From a checkpoint of a small transformer trained on Wikipedia.
Size: 20 layers, 10 heads of 64, MLP 3200 squared ReLU.
Architecture: rotary positions, no biases in attention or MLP, local attention windows, shifted keys, gated attention.
Training: a variant of Muon for these matrices, 907M tokens, 3460 steps.
Each number is 128 + 32 x the weight over its row's rms, rounded and kept within 0 to 255. Layers, rows and columns count from 0. Numbers have three digits each. The size before them is the row's rms in percent of the matrix's.

# layer 5 MLP down (transposed), 3200x640, rms 0.0326, rows 2013-2119, columns 64-127
120:084149101115101153093129121138177182099100152118130110118160195142159073087137141133094111196124103137075127089143101099134171108111050134148113114125132101104129130145160107155153149053123065
096:137137112132167135099139158120159130114036119111168165064150123059147120169095087207114113160119076104121077180168143160152083134143137091106151149110136220166199146166116092079178100104134121
089:139122104124127083079066105104103132146151094094136111158113116119148153129177113139101126098166091147150159255127189090155140095153152105123129178165126082106110160159062153138101164125123086
096:108154062151133192115128095125077080117150104182144116153108113095139132180175112165194121162121166078163104177104150126143122079139182158120127089063170154061124131121136187161102116138164111
100:147106098129122183077101107129176136161095153107146163192137118116120120110149124152106089121105171106170120157136160092140143140178171138116153112081171098106093149172142136133190097156158188
097:165073123088159127099153115120105175132133144047170137105101162101068149103086177168045115176137161133148110137121120112096084143191068072176154109079187080139099178152116126140109126117139098
108:070102182119123158184121115133132134140155111110108093128137131137182122135131173097181095150083160116157141150163172144149123128143174157144155146134182134173164148125141102109165100131143170
110:098096125098120103172134112100176181133137180149138135083171159105155151130132172101099137129138177129137128153075128097117122167122151111132146149133131064162118164105126139155114122154139155
102:115112163090113049105156138081127109102113158126152130092133084175165151112163120119177149076180135126144141099123130149094137122110077100132135143182089135073140133126111153150122133142107098
108:199110108136084136110155082149155119153052121139096167160073109121100101060163127099144107156160133127146159050111151124118159146141151121164156138120140114220142105120145130094095195098093153
059:168097115101144138074103111190106146139118138104092106102143071131171082114109133180111118155128071064134142117117099157136118139123100102121159106126123124175127125121091108172152131177170147
083:138083123170162110092135138147162117121114153122122119122120141152159146050123139135161156106114120104167174176102179120117156161208167107124169091162147124150117168142162192079105057098126186
118:073182091172132132232162179096172100154121134118106145175135118078177112134129098123151163118165167097084169126137106097153110086174163166156129162141127128152063071156132137147147124117069142
111:090111160105122127145122099178142091141120112119141157112106117120101116166112115120149163106108079125115162149063152117117102093141130075103096088069127158087128077173173156091089096176049153
103:137084118117171135172140154130140115128128105144124112073096111159148124180101130122158191133100120218152104127142158067135175088086067117156130153153117120122089072079186080141126144134131140
105:074075190123134137130122182132090142152132123109096114066157165121100139087165183136136158124145157118195088106054084120139075109082115086192026126081151142111124147123145100203107137140131116
102:134170102129124161120182127103131113189096084165131149082193147153185143133173093181139114175159122107198161121100148163136176093149084163138104125111122140142120146147074148095064139143163176
110:156103128156131067125123109108111175132142144092047118115132128154149065134128096135113138158045068070076148097192104104095190151169155136106121105191123153120119116124112101165155159104089080
096:161089142108146122140092153130196118169086099136119172158132155094064133105124129125153120143135096088140145122158167122156117088116113193157156143161192143133080107194151141162106169173164092
113:107126144086133146122174060126125155082108091094151150114113164109147140128111178144162138097119120061087140167136119119128148159165079082101139123103147139107138125123161166128086089142103119
069:192110171129165170117077158061145130089115116122098113145126114062131104070105124166121092140143148166159120156126070121115195119112107050096137109126170121083150122123160155153081059114159191
105:104136145136127112134108188127139073154117204070110097179072059064172146127094107117094093094141120116116156141124140072104179104100085135139187128135124163122066146150122096146189155127100086
094:208159115096148165130098126119128104134076165119085116156146111104080153105134138141177142108142177120152104105140098084186140138100142174100105130128098156136131157094144079148096100090150158
093:143185128163149139123120139141122120176164123093057132144134136096185070144158162098146129093121170161157112148177120132106186145122129128114114102137136071114156162119174151164122185138096120
091:112124138150136149067136089156111137143127166163132141091085114131224090183139103152109083100119150188116103103126061142138162194133110181178077189132155157085132120125069097139097200109151159
105:145112115047141113137124066135152133126104175170164110121146096140135133123114140098179117093095148187105120122142141101139101132140160103120097178127064134102185089072103174106119162167119174
114:134105141128120139134125085146100101107167127097149093139153144092130162123151114137110151124170163113146138113144108155076084115142155155063105232104112158073127100171092114160143109094101156
141:146124181107087141074112175079141193143165155127131139085138140121136095156119077130139073095151122133142139096146142153115184117204083093123102139129145122127176109103093141119132072034114080
096:095135122144109090109148143047155192142204202079132146095093124096117143177130105122169080174120117089079192114102088127155114045098118094093225178091127143152106141093147064085167067025105122
116:103093138096143115189173175158112145145104088089152105102109160126148120112197165051160130086102130157103108096140058107135100084190180122118136148091111114098158088146119135175085126120066141
097:118116128088122167150074095129152197190126129071180106108156132110151107114153125132105134169132098116133102087172090165149184154070146122118140057151113119113138113136212197078130104136147164
106:028187112135110072134114102174114094093134164167121102080158159143146137099178120106184102090170171092172080090080104142172134140109122143105114122155132173130068117150129046139126140191160092
099:088075103181176085193135104108168119189116071124173169134078108162161186133116155127126124146148119106134166090150078110130110112138162145170168143127148136136120134163155134080131110132117121
100:104103105189161081133163118110155132091130137137160152162126091152141112113129134133120111113131163116117112143108153108152123129174097169150118122147120154162114139121097126087116131068083104
095:142103142108091134118153147190116118166125174144139122113137177115106126078104131146135114132130170199147055068110148189105168094143131121169099100141082162149126190124132135148111134100108135
107:094148055124116158115111137130132109151168171148161141099114090172096098115060225080099112095178120127131161157149144123118141101156086137157149100136106138078117163150164111124116100107130105
101:149097095136132127101091142141179163103115059164153164081167140136200143141099119169096182134135163096078155101160119163166154153161123170170104180097121163121114156148114160106146129082117074
096:081128162173064084134089112105165119131117094119087094122123100133168128108129094182178175118149199120145107146099141099104089109115123121118136125149153089111113082087117175113091126094165072
086:136114134159142062119209167116120202127078129189078083148085107092123145146161134160107066163152183110127161110132095121122126155151125114103146150125110190128143115119123143133078200135120150
102:171090038084141152115127169071111133128106116120134155107144115083078156099151152123108171091095143092098120122101171095116136120125116166166103133116107083089190199165091128142156077097108120
096:103130152109087131128140156184096145090172136103173148153142135153115176103142127128107157144109114219176132128063056148193163151083104125128094209194100074178129103125125094158126144126173097
095:127063173108167121089132100153106093090123158099154119164130117108163158127119104118162115146105120099157122131147154127140106085133142112238119035166088164135186188115128065149128079144166099
112:040124072182125052200028137158129167117124123139145084123108120141106100130135111151067089131080130168076121155085132093159102170167109127167102158114139141062049075146100141144145110083171108
098:166131075113130117183176130124099085145144137158164128213093127132155116138162130152100174112130149113181161158160157068119144159114118079115178156144144128159187151112172153175110130136064108
078:111182166102123172088152168090123126150131130118110087130152082144130109203109175109111136133148049148072133107193191096155166143146163095074115163136094118089175119118183078096153123105150083
099:115129164107141064121114164117136122135143147160147146132158183145099099115150146075092145127166115086175157159165130155095096129175128108099150112115162130132113127125162105135086151064135127
097:130181115141105141117115135121111113121125140124099190192134097116162131119095126170057189126147153097087072186168116117143069131153112119093086113135173120095107137070152162097172118128098135
118:125116146136126140090089123155070146151125158179124127074111120190104098064112127127157102128126142076158124120165127172085154145115108173107170083133139118081150146149116155116116122106161093
098:169148107165161098056117089149132178134110116116129125099103144141192105118190131166103102137092147144106141097104096161142141115130050116144128120129207136154121189144129058120112084119123047
100:114153093151161156096163151083128091152129064140134175107121113156091088149121196177127123069174121173105118071116149104072109117187176112097104124127065139179165072089119114124177127132067123
101:132087134138163136088130090157167136089088094110116116169101159181129145103138152120119098093102101134151114144116073095114154116126133152155086145165116099152110095120171123121092113172123096
087:110118106150133148144197117114113169132077103070085132098123111145122133098164127125125134175089145071136179161130180065110166074181109090122081097132164123108137148151091063130095148105079056
095:164154131118092098160205140150181122113141096145072115147136121199133112160140115099087115124116178110124069125165093104129105116154153174130150173139084126149126124171130156104089144077089141
110:133082120071147070112159086115123033190114081171137102173150123071144149095113094170096114094187132118137138108080136119142156093139135113160186167113157146107072119176127067135137080127156167
106:120158109147123149153150148104170155157115190165140090133136103120115153096095119149077152159066124116127142173119146183115114132141078073115144113136159067091173121176113088122099161148143166
093:103194188079130098168124139159121111165113121157155083127155112165121165157092171113087115081096111161154150125090116112107185180145116122098171170163132107116138038164053148118113136109134104
129:119144129122136105071068159091102099110090129150107160100121158105101110163146138103160099144115102124069110153084190115120089089089130131120148156125141088121123125095154139208108098131105129
109:064178143127126066146164083161125139165055138138148157145173181111154117139098052114136161117122073179122088131122074126115136105150099093107163115099136117135137093130189168118086108156176090
101:129096089116102105135069158172162143138107107124124118111118140125130097126127167166081139156121186150078150144141171101092148142196176137146103131172174181088200103107146156150117099116073193
090:111169141146164126133041084155133177089154161098156113138187142079177092129151094147183149148164148136181108092131053137109138082121071161143079123132162098106080114113092106178118131137084111
101:099133108124179117134157102141129140125113127107134132137118141136139078124176154181134134125122086104165156121201138054081180105154137137107177116145101125161087187121189132182105097140156088
089:163141161197107170126153173126081126172139078035165137101162154139096151164133107134119107137117160165122126094153111120091139139147105156082159163076127159179119100154134132080184062196085087
093:162131061099074129174102183100149129118138169090162087129200142129145119151129148106142136137143200059180115123105115127098147127140110160130134098129113070173132099170119162161121104156143100
083:147118100144103157096108116115092095140146133083103140107122135129155181079104144123116200109114166107150203196115093143172074134136133067111078091115106077106102150137105208131175123117094064
092:174106051136154119104159112201112152120111109127193111103143121116153153146038145073158175104171112127161153122108134122164156109143165067144105097172153071119120167149170151117139093074106140
095:188129122141117123087127106101115138110126143131134198091125093120116109139137140093096111124105158136171152120115130143139094085114116157079107121131178173174157133113086154068145176138143143
134:123114123252155096121120110180089145135150134071125111134149141154161084137119168106099107191071113055142099108157160143151123126115060097183149129095123173141039098148181129133154139138173122
123:094094107152144149081041147161116193066139160120090100127124182124154105086106136126104164138104149086206100105120077143130131209085076148127151057160178131103166116130109105095213162083149147
082:149146129116078118224094143159094110139110069134100136102132041090146207107127079063110116121109149109098099106108193130179114121139157097132167118109115109152172067128118100104089111171141182
103:152184119118110143102134133077061167134166152089075171158117145171054126155110095112135112146160163092126122160113114056130157164138175159068100089180159132035160151073110145119058146115086145
105:161183129140157175228165128096132134142124125154153059131157154066167141074116080131155068133118147144144179116083172124174136126111056120101132052082118074164113121155123110098184133136087130
105:120061076104088183132136075132125156113140132124088190156043141092135107144101127060149124139106130115083110169154135124104125095034128101133122122119106092119138110057135102127113149195138115
102:091108121127059106134081130142116074109170171118063140048131138088135123131115157145120202166150118181114150155184120112112136136088117070078143118191134084123121108150152129132103101129196087
085:130158113149137159157113077104160113106128130148084072105148114088140170089099167106201162111079190123161204119128148095110117128071165146210170070102113098134143139110079122134120110127163114
097:103173122160190094174125152129109130128147099078079090148126185124067146110131125132119103052097119142145147155118179096118125120177146112170161121138119084098127119078164072161108120131120102
101:155122114144167174141159146115151149140114128161150090123192050096145114156129115086202110203141120115168103102215120116171165111135079174060164133139146172118132132120099093094117127087106122
078:124120169149107173168082144106122176095093104127142119155080149049110116130158158152079159087122157112092123106115117170088121131138175094173106081113106188083107112129119089157118104133105104
100:172130110115145104090147171158102105112152140099145134117107154195136134099105124138096115104160157113090177107129127105172143068095091118145129150090118088095074167096106187112124135132192119
108:134132102083208109086128127142129178102090117140065112090167093172107050079159056136115115115105193135181128136102113071098062131124140159137122119098122082187123154146144120100123183124141129
089:169092110055142139140196161102100098138202130139150119103136084137076178142144138102101087118157138175115163141166119113095177125130094128119071189141142135083144145153123079079150121110109138
076:114131128134116133158123068150146130087166158124122146124142144154077169106102160134152137094156064105085151083092085113169095133078143055163116103143097180116139108091118182159144111066094098
096:138148134153161140144094111100098102068125064189138101129107094062160236103192041121100150117114092098110184193101119125133096102188159086160159099137139160151130169104139157100090111136109143
047:074168128141115044120098117067084124140109085130205118093096090167195168115131110166142132115149110159101173112124130103132138135109150135135127096074107098177082134102131093053145100160138085
078:085139149121123095108100118133128161120155178143169113158063198109147112158100152125157154098202117157146173113124094127099143120168045120104120135118097102084185178118111148091172141158101135
093:104089189134101099122110130114126161156142159092060127102129114158112081143135160114140087184107144121117138128112134074149171146147162037145137072172165156113087036121114173081089154161129174
130:144148117154138052070089129144116116136065097117138114183106143107207114182101129133121150103152144180151185101120193108103131147187151158190135133172105113114127158075123097131075105109114028
102:144124139119148130120112125175137120153135133104132078088143150137127190106118157094109117110147112085176121128109174127126179123155129127143109106122112118161113127129084135163162094100118077
082:140170102167159161111175103120143086091134138141117102189172156074157141177135150120129166146070121167185131126160129112141141105192082143089114172130107145114122126131105195154126085133151159
111:145142129074122175150116100153138161133159062134142119155156138118180136110131128200187121123091165084125124144196140072126126172173097146168209100103116126145141065166176165141139194123168125
086:137113202135129170115114202169141167149137113064023126102129126125141174165095146141116174132103146184129108114158150105177148118126108191132128058147121082117118109143140150138162110115086081
114:079112176103120118147149097146067162154087191030128141142155152141159175100169160142110100200116108069120144108115103180180148118139162172145154137149151165142117148104170120170120160113121148
119:095079114118053093131117158113151203107128157127138083117134112148102105098085111107114097147134173161168119119122125102063129127108123109084123141167103118158067116141171129153148054177165174
125:153067157133128086086119176100161140139075116124068124137147149100100118189089076074080055118120129110113169168089194150105151133110084106110081159138141132116146080121113126089114133169104154
100:164145142139179173122174158069101153145129190135139136113099137146182115169074163183086194148142099105154128132135133134182144115099123063154101148095153107158158201158114156154135104130165128
085:155113119146145090165099148116142108066193148080119106119095205118079148173126112078114109126124081134118129117081121142117176093113160075169159141044147169115107096134094155156142194056133172
122:101108169112108163116112153142159133095084125091126149102122089138045082148118110098090124082127114140097085081090116081150125130148109115094095162115126155136148116096095107186125144182159113
086:105147162061131146164146152129129099151148105213147127149047125104142156147150163150109147092144139138106155142127119128124132152131075078099139122130167109092166148146142110122134163145111135
090:042123085155173140148097164124146136171178112186143134089131040207107120110120114134156158115101086157140105121163067105122168129116089121141208104097114147204147104109186031161186165059115152
118:135103161140141068107100080091122092059101111129106147147117119093168101129201154108053170134146116135129115093127070167163124126146096126103106098083161154135173167104137136173092108096094121
107:137121114106119134084141082157111204150099092180132103126100120083084114156091107161157121101100049095091135110205095114118091106150093104162154123201135124127102110131144159109110120077145123
114:079121123138118166074139172171135136099065126102130141127154128169098114158100159081091149168096076101133141194154061143095063108149132110145151162068069103142143118115128133190101143099123117
108:137134162084164156142098123101174097062203158149051088155183051164124154154110141089189131118187072140127143115108192125201093084121095122100092098182146136152142127122052063165146208112134115
085:153077166185096146128126145193147136161185135137122121165093147156130114129109104182153114150095172098119122111157183077153119176144110171136120098165112176103076141151170129159126125118159138
108:135118149133155123163110169114134093083179103105076187109122169096152125093153101086158126117085094123102115108080079095115130104129187149124157150154106135099136150089150133142107139147102140
107:087127105127092174080115070119160102166172137147132129097085116081136107097162095126134120065155111095122145090118107093174093102155163108132131167160150170093177112104127125125095094176124110
105:176128099113141104051153134114110089183157103092033187075125120134131147127134135163150091089077146160091118244084153178107138165043086111156134121159121105151126161088126115127185103158133156
096:116114119150134175149150110138156170098155129151098113127139127068132094165086131153188098127051138148099132131086104217129140130120127166074185097081115188117155134171140066094131127115113087
# layer 5 MLP up, 3200x640, rms 0.0341, rows 2014-2120, columns 64-127
096:076118141063086110179090073117137140103091177121153186129132065142185139133059139166137163082136094054138119132095143050154135129108157124116119165210137076115172082138168060083129117130159094
087:128187128097162124094159125157079097087160115125090069098162108150127176123168203141101174182101114145157073058154160091174116166123085166109100104125130130152149125158119201085089113121046170
098:116148144111108189099188132090128174115162081086145155184134113170113159112152090139124121131099101147134102140192166141127100094147158105159132164144123126094110111161150210182073163135081157
099:112148114165142129109096153095119191107090118090146108116139091182098129086126151127121128185131087125167123085148120132122075140140120195088114109144194099173074113156155131133147116124087123
102:102110156110116119086113083106145089050166089146143099123134152094110132125125134154113076138114132127104125142106178081108104131143187152163160143102114123146126075135085134076123171132079152
105:156165107114153132157141117124118161162094186088144128117116138120071059123170146115129131112117100115165141130077065129137108173157130148098147109118124101132132151113104133167188088139085175
106:114067117139189162082137079142122159092162126125117112152130128124152158119162143101119168085148149116118154177106165150084117137124110158119133073110198060135106112072161201107155081134158216
099:144080142149129137097127123105149152118092159072146137124120125131136109124101128115167114071196140129132124122136133155128150167191137117154164200164167171160114108117121182142107120186161171
108:197125062188112196133102174109127153122107159103138114104137165122085060134123130147091116047133127076099081189082104086104114080071139178088135171168155096147143120137094189127140171131132118
062:174083142129164112168120106129184078083143114089131172121126181165100126117142113127170174148162097122128148095126164148142043117153173184126094108088127145109145081108161089121161184119114182
081:097133113119150143110114163095114128114112155167088121115087124095130126140103124175145104121091111123112119088155123097191124127144113151136110110122155135091128127085078125056111152121058159
123:185126139157112165127161145180124067158142113113128128174089076128145122182167122112124155149144162119150127156116136096170157122146151153098109122134117073134168159126085122141159132099167111
108:095125127124158087153140142114125112102095149102181139164155130121148105113146091085159112164119187097113113164069146113111115130110082098123116124080152128171127144155137099076102177169125117
100:081129127123201167063175114074127104151122133192141192140110069121117081150158155151097166094065134146061080139111123098150163122127163178097077146124086099080112201080097173196127034164113118
107:108108137186131111140110126155122130123140131157128120179108106136084153146103132057117172132160103157123121150105141143107128092142135120107069123165118127104157167117119129040112156071090216
104:097182127152070110117088152140123166146101151136131130110146105142094103207127134144139114081144052061117152098147109172097129043131149153136113105108081136122101104082129092063142168065122059
094:105089110149127136132119191111167123079107187122047129094107124144120116115089096130129149160142088087148135110136130129127131124104158172156136156085126161056119165142073113105079109184135156
094:081156115145102153126152147146104140148132163173128109102097137105177174100121135148101114042183081110155142122122087156157110134140144159140118172099080061109105053131115152151172130107144170
120:144143121123082096152075097089095131107142128081156125124118110179119179130117094052119104157137141195158135086174108156049129097104161134148112160106129216171169161133111139119119130135085131
070:056102096091129183152160103072076080087117079152108148113164163165081150144164139131115103102096124134111099135214145159153155139108133121125072125112151094143115164093107131173071110105094079
097:083134174163101123106093123129154148076104154104161138143115163165175153128099107059076083155146136119136137133066123172156117151111069162088178116097114160122124132137118158146107120145183149
095:144131114118163093086122095062117087098133157131146117190130122127113172106117146103197118138098116127152142084123125114190106085160125081073127149152140150120102173150141095079097170098143150
086:140144175125032171106083168085099105119164151158173109137173136129083102162089110118116132131108103133082107078068074106157115117139139159126112115106156179173139170178107137129145130120154121
091:086120078182135203132171133121105147135122160103105082081111147127246085102132166128162167097093115116111103173088123118159160150100102137066181149125110145163115073154129154159143127093204136
105:133108149105068080120118120070185137098171180127112161095132107070086094146095120136112122167112102120134089124096094169125154154111130162058146148146127088101185122079126052159183140147151103
112:104113133120076186165111180062071083170113090097135130169115125127096073113139136126141116067077127143075103156152150203155085151100112177100177108133152175135132132107175092100183107163064140
115:163120116147108152161098147134140124135120140149103044119134136133123148131188111074085130118145074130160167138199129155100105151174125198128138089158081071157107080126169118146151142105147121
101:154141124131104191129121130077152137140143157134122110120125096111123115140158112150115174106115072149122078088103182131169094155110124164117088100176093154053087129103100149174139070128112156
111:151103127199155152098072095120163179173154126170108103119110129106143192124213109095152142120134039128121154103125150118184091069166077126066121121117093135134144135171071170123157119138086144
097:089139128144116129105083170081180112118102162144125146096143147123120131119131129143162165100085128147185158122119148140144138155107198112110116144108217157165113112131175070103148070141140148
103:172162136111152168118175097121182087085071114125134165098141147121091131141140163121156152152129153118137050160106150097128162149184131139158144059097074182090115182179119139087127157100088180
100:092116173133093143159096118174159072111070103141107157068135152121080161131080072113163137183184135128123123116115128104142133097182182161182092145105088124125083112070183159091125137134057123
104:131140144117181135118085155079112111077101164128110158138122111177131098244183120115094091132096111124137137104184128163134139134096112115143134130118145091104187109108145134107111125158158092
093:102137187098132122147114102127139120098088117080115086139100111130137101067130136134138102164120184112133102103133072077183077154094120128092095087133110161148088153136093137102075087123139146
107:153181154081077066171148105137092167050121103111143163110080121129134117117137148181080159119199112188126128110092106136093149099118134160160146150093096139174099103214135128089175114123116132
092:139162066149124105168097104108150133175160133139170082168072115177130156145059125141112127108152111124085064175079108120172096126142185153144151094140115102158130145108081126107157076114088093
099:129178120111130102172187109208105161164086149215069117140103098160105124164137105157085138112134090165093201143113205128115107203093169151148132090097084072135061078156092117139134080101101072
085:136117107154131079091122143157124118138142154104107175137146155157116108108181131142157149087123161140114113121086074117176157079133146140093113097119167157139145115145154104146105188136130132
099:167156106135099128203093084077153067111067121073114142130112113091147152127118135129151148163146155120148140110171129128099094155155058113143106143153137173197160078087026140169133127128158093
096:129110153115087196183127175151110088123182154127099102129088127172091114067172155167117113103112112170127107094157060176136089117128040176085147115124088172093124144153118145163186125109075138
088:090081158148144129133171117155156153203112144096094171169150126107158129117142143086115171116097120170094115096102125126183126138091157084096116106108163135104167173126100129175081110145149163
112:096140152147116100103104085150129153148171089102143123113164116121124114168115087068171057144162114087175145163143121170120139118121192109100131065111180153130124104149112132143135146147190141
095:055092100125080146155129183117071108132104085100124120166097056158067105110137158160151164158119081153139165173125133135132142109130076163100136124163131110156158130174146107159087118136079176
084:160146115183183143160132092131227147122164156165126133082096130107136115087148167094147102101153107162130139117213118131079089150141201124108098110133105169080117165126081160133132130124128135
091:113092081170133140112032165161071159178102161090097115150147065120173127083159169146105122108120105112108084180158045158098121120138100109129073127158156154130135100152131198148151152106131125
102:112131084167175107125132165154166126152111136109097128118092148105133183122117147162185081106106158094130165159163101135140100102163105163088133056137088117117082189131130095126111067101126090
126:125161131150186138139060103191165129115177160118153131117163084171127161129190140093139140139104152147110103147142201135165094091080141125097118163130153117135156187150186166122124057123132129
100:124131147146133127164146127122211124164081096168117133113177162131199154185069139053111152105124191137146138117101117072147140195084073140152099187110184180102116050144076153110087121121086104
100:109173133101134077102149027143092096114064105118135154171122091071140101148137137199143118094133108174046122140090113080130138105132128170129132130085084160072106179142145197063136146083128082
098:167129169083190095116172180106172177106150132126157108107133117057141096167100090191147141139145110093101137152144167133147099135103133080060107109191107081157060186109088205126117100094144114
087:122130105136097100091055157147117171147148102040085132079117132137123146141095100073120098083136138135141096104143126146134157153077115093170083146175041169113185163116094122128126158113143114
097:131110147146157077146100082131112161144121085109134145109173165083180171133107105119150140154157104127180163128171120184184076125117127167087138151084083140108152116113120093139148160137132042
102:130167148094206106114200108142148121176111141082138100128164168150158086098113159185123150071058138181102128154120083104156132087100101104148159174127187155148097110102117093173129125134146078
103:170212154149092165090141071111122091105123105126090128148126119125115086151144106126177144163201117110135165105128081098090131138188088184113100103125070123134114134166128151135110146103110112
096:129164165107084192136152170085041085148155133082144178166110115079121161143126185112143129173121096075121136159115166142126101159038141170125130211136170188093090075118111138103143097156064119
138:131153140129118089108104118103109114119153123075155114165110136111159124105162108090157206131140165147065159113082140136136098119110098138162140112156116068094167090111171136054152167057096106
109:116145179116116124142150130067135112100140166130091187143168129162127065129180074141170160175138089150106088108135087114105087121127123169171179161146104070138081138152138098133156128150112155
102:139101109152074146087088118128123178140082097125176135150146167121107114113117155121146137130158102146116145118101086168081159167096126154104141129106139118117134097106079137095084129102168146
091:125143136093135088119154129180110123115108143154144126113140088120136143139226174128126172151094067095110159165098175150168091098155123136112088122153108129135101112117129173147116099139107177
106:105145166123107121085113119088142066054222146156111151183150075114134151104153136104102093142129162102128081139121094068098072121181155169054103199102100177151172097070145121120094123147155157
093:093074100129161064187157181124117068102191091122144176110094174098125110151192162091177138106196100153096118137114136184157102187148186102124185099124087169112110061163106132119144146108061179
093:161180109172140098149159105143097138126145164156117157087080137139097156100108127144124120158111123154060177176113093156150110052139187241106128140119134154127179147124117133141174130128120113
084:155086131154131090101137094166133143091178096135160166183138140153111102131122129132149130215112091082172128153063193118125117091054165069062126132078093134147122178070107128118134104088127144
090:182137120122137142138176117122205157119095162074114149110166103096163155105106103102158120127164058166134125129128171134199162091123066088120115120141109151101142108159105155109141156085134082
089:126093035126149122119224116111103126154121095160091086108123198151135087129130107123166101142122179087114116102084137131164146132125149146128152182089110121116092104128130132178179145113110149
117:140152154113125147080137094201152081122118114176149140161163143127067125136128099118143119095124108108135086125124134163127191105147107126134158111125136199156136156167130120151100118157131131
121:109102117111146155095077184127141147128056141112131128134079150149136116153099121154111152177102110098132129133068120123167129104082115071200097189162095141086148159107113140106160116117128155
079:190110105138117193100137146143113152167083122173111150157156141090133202135114100098125088107093059171152111112125085118127149159151117109122071142160154104150120148131081111112176124089126145
093:141140092142148188149185123135182114181147096125086131155162135154123124127143160110157131186085155139142110150096139140106171048130122065144107127114152123118135175089153144088153146090069100
109:081110137123137092115102154135146143134145197108080140152100149113073164165146083060134149138134118157117137154108113134102112130087164119161097131113062085101154084079156194120106111078138117
104:119116077112107179053194074106122129120120081152044109148078118179142171110141125141150072176183165147135116105114171163156148109115138121111106147090116131116093106162117150169185154136134124
093:132112125123113109144152132049133180157071094160142183124100182116150148147203087222114131132134078176143102131136127165119096090085222124071128093067155130099132144146180129154128117112107180
088:182145119145121091107110178136112080135140178153193131120196140131126135104140106090130102096109124192095084057156119164128126127126160155154153142127178129157135119121152135168133133074135143
102:126092140081140164104166151107135121137076153177113123134077128054102158137139155049137116162126109168182063060111129135095114080086157096113134122117140104134140158061115160162114148141069159
105:072090037143103148097095153160080128093123106094120177145127119104118128136145129158122161145095121083173121112146158082159100076097144120096105202148188095137137102159104143109110104107129115
080:160099116147181104132073134095113137175142114188160129081119108136120063099153100136131189114111185104130123125117134195123098111141114089171171104085121138145160074121046099117122166189093144
097:148070097224079187102101164122128107150054125176094161161144116148148089146106118116105164101145114181120160108143119179132131026115123169043125100135167125153099125135143128107178053117164171
104:086154136087073108155171176119056119119141149133101116092233104117139093120185105116090124186059097135164174122172087097214127147093163174119139196146142122128086094111137192176135135113070145
097:183116138215131152116066113090078118145087148184117179080093127163128070172148173065108159123090072145121130132133080179167170130088133182223164124164098144118071090083133114170133154165132164
079:124159080185181100128138088154170149144100121077100079106128106062136102198082124178123113118123107113174105136116125100151132148142128143085108119127088150149162120158135136095106119155121116
085:168164146132087167110175121143122114110132149152102134104114112066086156093132099177156120168155100114152093165154091094097120175119214138152142108143127119127136142123128107094095135097151144
052:083133138131118153058137133126187145115135072155199174115118144102113202194142142149187105077134126142160184110104081099166128134111097145178164139120096114105150125129134120039158143094085120
082:127112113105128127131123161146095119163088151164057136194149102106089152144073145130128184121050172167139145130112119120150184140099158158080135168160184108165154174135098109135112145068215126
092:132145117187116154119070131106124142131125133087094135085141108156078093076134183122166137175074179101122117141104119143126122146122101119162135099057164098164118201122154107138152165133205161
133:109114124091167139067120128105106157108136153161101117103116139123109154113113169115052125165095136185127135139148153100088059179115156099124135140101105168159182158128162107096156146118111117
103:170117077192096118068122144141102166141095179105170109058140107134129026087193100113092178172125125087115131100129060093114164160144098154101134181150053144099144131162106146121071094153131175
080:091130124126148130197076094146112068110085145108108128147141152156150138135126104142148187128179135123185102187150170144195118159112172097094119143134140142114131206145123082102127129138153053
107:138136107081159161158155113136147138077112160189160121159138119138142099165181084108139149117148155128100152102092112138091105061138199148112135169113128085099094103136126088138105095165063096
078:158129138185118162153147151089121127091097128117122186157144177174120108115106121137133108116104067100146105194067077120153108174091130119151127128108158116156167177128150125111123101110166114
117:110121146145132134159103135122127086126137140133161155118110132126112083062104093153116173170112105196093119147129069116087062122168082155183141122151107159167138173133144120148141188145154156
121:118128097137068113166179098178170091112059075171100142172189144145159155144165120132163162077071094125148057125067124111117121103120160131094118091121180130142146156115117075153080074167077102
124:117145106092143129098093085175186139196127056096108124074163086164080180155157100085048142096132046114109111132137088128091161106131175182140131165040086155119179172162095131125118123136158146
100:137134113104173185201144074110090133210138147118202114139187162151143128221086127069141072123119174103124140103107092133098111114155129171148104124118121170144121168050099150195111180095209134
088:139213143150147073122138183119131114079110163154153123139167104135163089095188115112152134126148089135085118206164171048212137140171038125158152121086218171201121098121127138126152169150176138
122:135134138116150145159151116166117144100122090140047197093069050201138083089154131106144117128147056067128214125154141121118076087118134140096142158120146137146118139133170109104127140114073148
085:140137106091100095161113137114131133155129197121093164127133084117142151140121128106178127082147155142147166107108078134183142115106090167142108168146166069146132124155133165164209092132146178
096:171135130147137084132081087137141147114087146120133145140190096167139234121166164089120133082177099107154079155177136142097079086132151175137166134144125185066123137146095154145141121076145126
111:141158164130119148139123129122147106118168112101142103128133149115126136093103193095150101127070121124165154088175112167143134039078137117105156140029149118126205135121150186106182142086051149
115:122186162129203122127130135063104145123188103148069149165127123136120148135092108144124110127172100165146085151134104151118182156060131153183099150115106152162133143116143126116140110144111113
105:129109147156130131134201113103117154123123140144109145159113186138061144151125091139119111094100104113153141139096099118140156101169094158143137151105135129180104115121147147107146095125106114
108:124137109113180141115084135101111109062134130112166108132130097131141129154103125164121040224139069124153184119128092140113126124098164090126114142091097132045124099086080136086151119133133150
082:111128104110217175146107146097111135134121130098114117121104127156127183174134052143052107142168144160171131149131129174116150084122159119087096097156185135096160158143106139176115039132108122
111:112094125096146121126179090147112167138087092148139100074184087183067099207177193157156154143154209108146111162162108116142139126190079128140104144108153130109118069140126097162136080092153116
107:147071124074134165140134090165166067071173162146126187148096116134048178157072095128170120135113145100070158103192147131149055137186115093144098138190146148078146171160132088145141147143118120
100:095156152112170171073079123127074111121148136158113103142150096161087173132061101156200106066067153175159099152154098133117120122111099144135108146111103115104063080130083130119153134070159141
100:116136165128111093112112106141138116155119143150044130157131159151100066105149182158095123107111063093141159159139113087130133128138149147113165191143148180128087070139114107165128187121091073
089:113177133186178137128091051108110130113113103209119116124083133139154096140087139139117103175138113123172077123150109139168179120130110121127121078140133066144159127084100141099115167130156134